{
  "d_model": 256,
  "vocab_size": 512,
  "attn_scale": 0.125,
  "tie_embeddings": true,
  "init_std_o": 0.0,
  "decay_fraction": 0.684
}
Each number is 50 + 15 x the weight over the matrix's rms, rounded and kept within 0 to 99. Layers, rows and columns count from 0.

# layer 6 MLP up, 1024x256, rms 0.162, rows 956-977, columns 128-191
62 64 50 73 44 44 37 38 60 52 42 54 33 49 68 49 36 55 48 38 54 54 67 62 41 40 49 33 51 61 67 39 34 56 71 47 63 57 34 60 54 56 43 41 60 46 62 48 80 51 41 78 71 52 23 75 75 57 26 39 41 59 49 50
62 16 51 37 39 36 64 33 45 63 36 61 56 35 62 81 41 57 48 52 38 27 50 56 35 75 54 55 52 63 43 74 67 62 39 48 26 42 68 24 63 54 62 26 70 30 48 50 45 56 50 19 66 37 30 11 57 51 62 59 41 44 69 36
39 54 70 39 70 35 36 27 22 58 30 51 49 41 39 37 48 51 24 61 54 55 55 33 64 53 58 43 73 64 59 12 56 51 43 66 39 43 59 43 43 33 44 43 65 45 75 58 54 42 43 36 47 67 43 37 46 25 36 42 47 55 55 52
51 60 76 14 49 58 70 58 54 54 33 80 74 64 44 55 66 49 57 54 38 59 59 58 84 53 51 42 57 43 59 22 50 42 29 37 38 68 67 37 25 44 62 51 32 43 44 73 19 30 70 37 76 36 36 63 58 42 50 47 34 43 45 73
44 68 33 49 40 56 65 50 53 34 52 51 66 41 41 69 36 69 38 26 44 38 35 45 36 31 46 33 66 17 40 76 48 33 52 63 63 43 73 35 37 54 30 45 60 47 17 72 43 56 18 61 42 76 47 14 56 62 34 66 60 35 47 41
50 05 84 47 42 67 45 45 60 44 51 45 54 45 58 82 67 85 30 49 45 46 63 38 80 62 58 37 48 85 59 26 48 43 57 45 68 50 21 79 23 54 61 57 40 46 74 33 55 46 36 46 57 31 50 35 57 46 42 45 64 43 53 42
66 83 54 47 48 48 63 66 17 67 45 49 48 43 49 30 46 62 74 43 21 47 51 54 46 48 49 50 52 27 76 61 25 55 31 37 33 65 67 53 54 47 58 56 14 52 45 44 20 45 42 34 66 31 57 56 42 68 44 76 58 65 48 37
32 34 47 64 14 50 60 43 35 47 53 57 52 50 30 44 59 60 49 23 31 22 21 69 86 45 77 47 56 53 60 48 32 48 75 38 29 49 43 34 50 35 39 31 46 39 27 50 40 75 72 44 42 52 70 54 57 43 24 24 18 61 55 36
37 70 58 63 61 47 49 65 50 62 40 30 85 66 48 45 58 65 59 49 24 50 55 57 49 42 62 54 59 44 53 28 58 42 60 51 40 22 45 27 24 43 27 64 52 65 62 35 94 84 38 45 43 41 40 65 88 30 44 57 36 29 70 45
32 46 50 56 55 31 37 40 63 49 70 55 14 61 73 52 57 55 45 33 56 50 31 33 47 49 33 45 32 38 83 62 34 77 42 60 39 68 39 41 49 50 63 70 53 52 55 42 49 63 64 45 64 81 65 65 31 81 52 65 61 56 48 59
37 69 69 03 57 58 43 81 71 66 66 62 65 58 69 57 68 46 35 92 59 81 65 61 64 33 89 50 45 40 58 52 42 76 35 37 23 71 42 45 54 36 59 75 65 44 55 29 51 39 45 65 56 28 54 43 51 70 41 63 52 60 67 55
47 71 84 54 49 70 41 57 53 49 65 22 68 88 64 53 26 58 16 44 53 43 58 61 62 43 58 51 58 74 31 39 60 39 58 58 54 49 55 32 51 27 26 59 42 70 71 22 33 29 55 47 66 46 40 45 43 76 62 68 56 53 45 61
45 49 47 53 67 40 70 61 30 59 62 21 40 80 89 55 53 51 37 71 67 61 51 77 46 55 39 60 29 48 46 35 29 58 65 47 36 26 27 65 57 43 61 58 51 52 55 54 33 47 25 18 39 27 56 81 56 55 57 37 34 52 28 73
58 37 59 51 41 49 57 54 39 43 55 04 68 68 52 52 56 66 58 42 50 62 55 56 44 62 49 42 30 62 47 67 54 33 51 82 79 58 39 36 40 57 61 86 24 49 86 48 35 32 59 53 20 64 37 48 47 75 35 38 49 52 50 67
57 21 24 25 72 31 28 76 64 49 59 41 78 28 47 43 68 50 55 81 30 31 57 67 76 47 46 50 45 29 75 56 38 55 44 47 36 45 43 30 29 65 32 68 67 48 56 60 76 59 37 32 47 54 48 58 52 71 64 52 47 41 48 26
52 41 70 81 47 71 30 44 74 55 54 68 37 47 40 71 58 49 38 59 37 70 38 54 63 55 32 56 59 53 24 67 35 58 35 52 57 57 55 40 67 42 73 84 35 37 50 25 80 40 58 41 48 29 71 61 05 44 25 58 51 48 41 42
34 26 38 30 61 30 62 57 30 41 45 55 54 29 69 36 36 60 48 36 50 28 55 50 49 63 81 46 62 47 99 51 73 18 69 31 45 25 51 46 62 06 30 36 44 40 63 45 55 39 75 33 56 91 44 60 48 45 28 44 41 53 63 44
39 26 60 53 66 45 50 67 49 42 35 56 66 40 40 71 73 28 39 37 22 35 39 44 66 53 44 72 71 49 56 44 56 48 16 49 45 26 27 46 47 55 52 39 32 41 66 24 27 67 59 47 53 34 66 83 46 24 24 38 53 36 49 66
25 53 49 58 61 68 75 60 61 77 16 85 46 66 55 38 47 45 47 46 54 55 49 44 51 43 62 62 43 64 42 46 36 66 31 56 21 64 67 44 61 62 75 41 84 48 51 22 47 64 51 48 31 45 48 40 39 20 64 38 36 68 26 52
57 47 55 42 09 63 40 57 63 52 84 61 35 54 75 32 63 51 75 51 58 74 47 66 67 66 40 42 34 42 41 71 35 05 44 66 88 45 45 57 52 50 42 45 59 36 29 52 47 35 53 39 54 47 63 46 63 53 46 42 88 17 50 55
65 10 53 37 56 63 47 77 45 46 43 33 28 55 47 35 49 42 30 26 39 56 45 45 60 59 71 39 31 33 50 78 47 68 45 23 75 55 45 42 62 53 35 67 48 66 63 30 48 47 54 65 68 40 61 37 31 22 54 54 56 48 60 45
54 22 33 67 59 28 41 81 75 45 35 35 51 52 63 38 75 72 27 33 31 47 41 48 40 67 40 70 67 36 58 57 40 58 48 83 29 48 64 24 57 56 50 66 30 41 48 46 51 58 33 53 51 63 28 45 50 59 35 33 60 36 60 54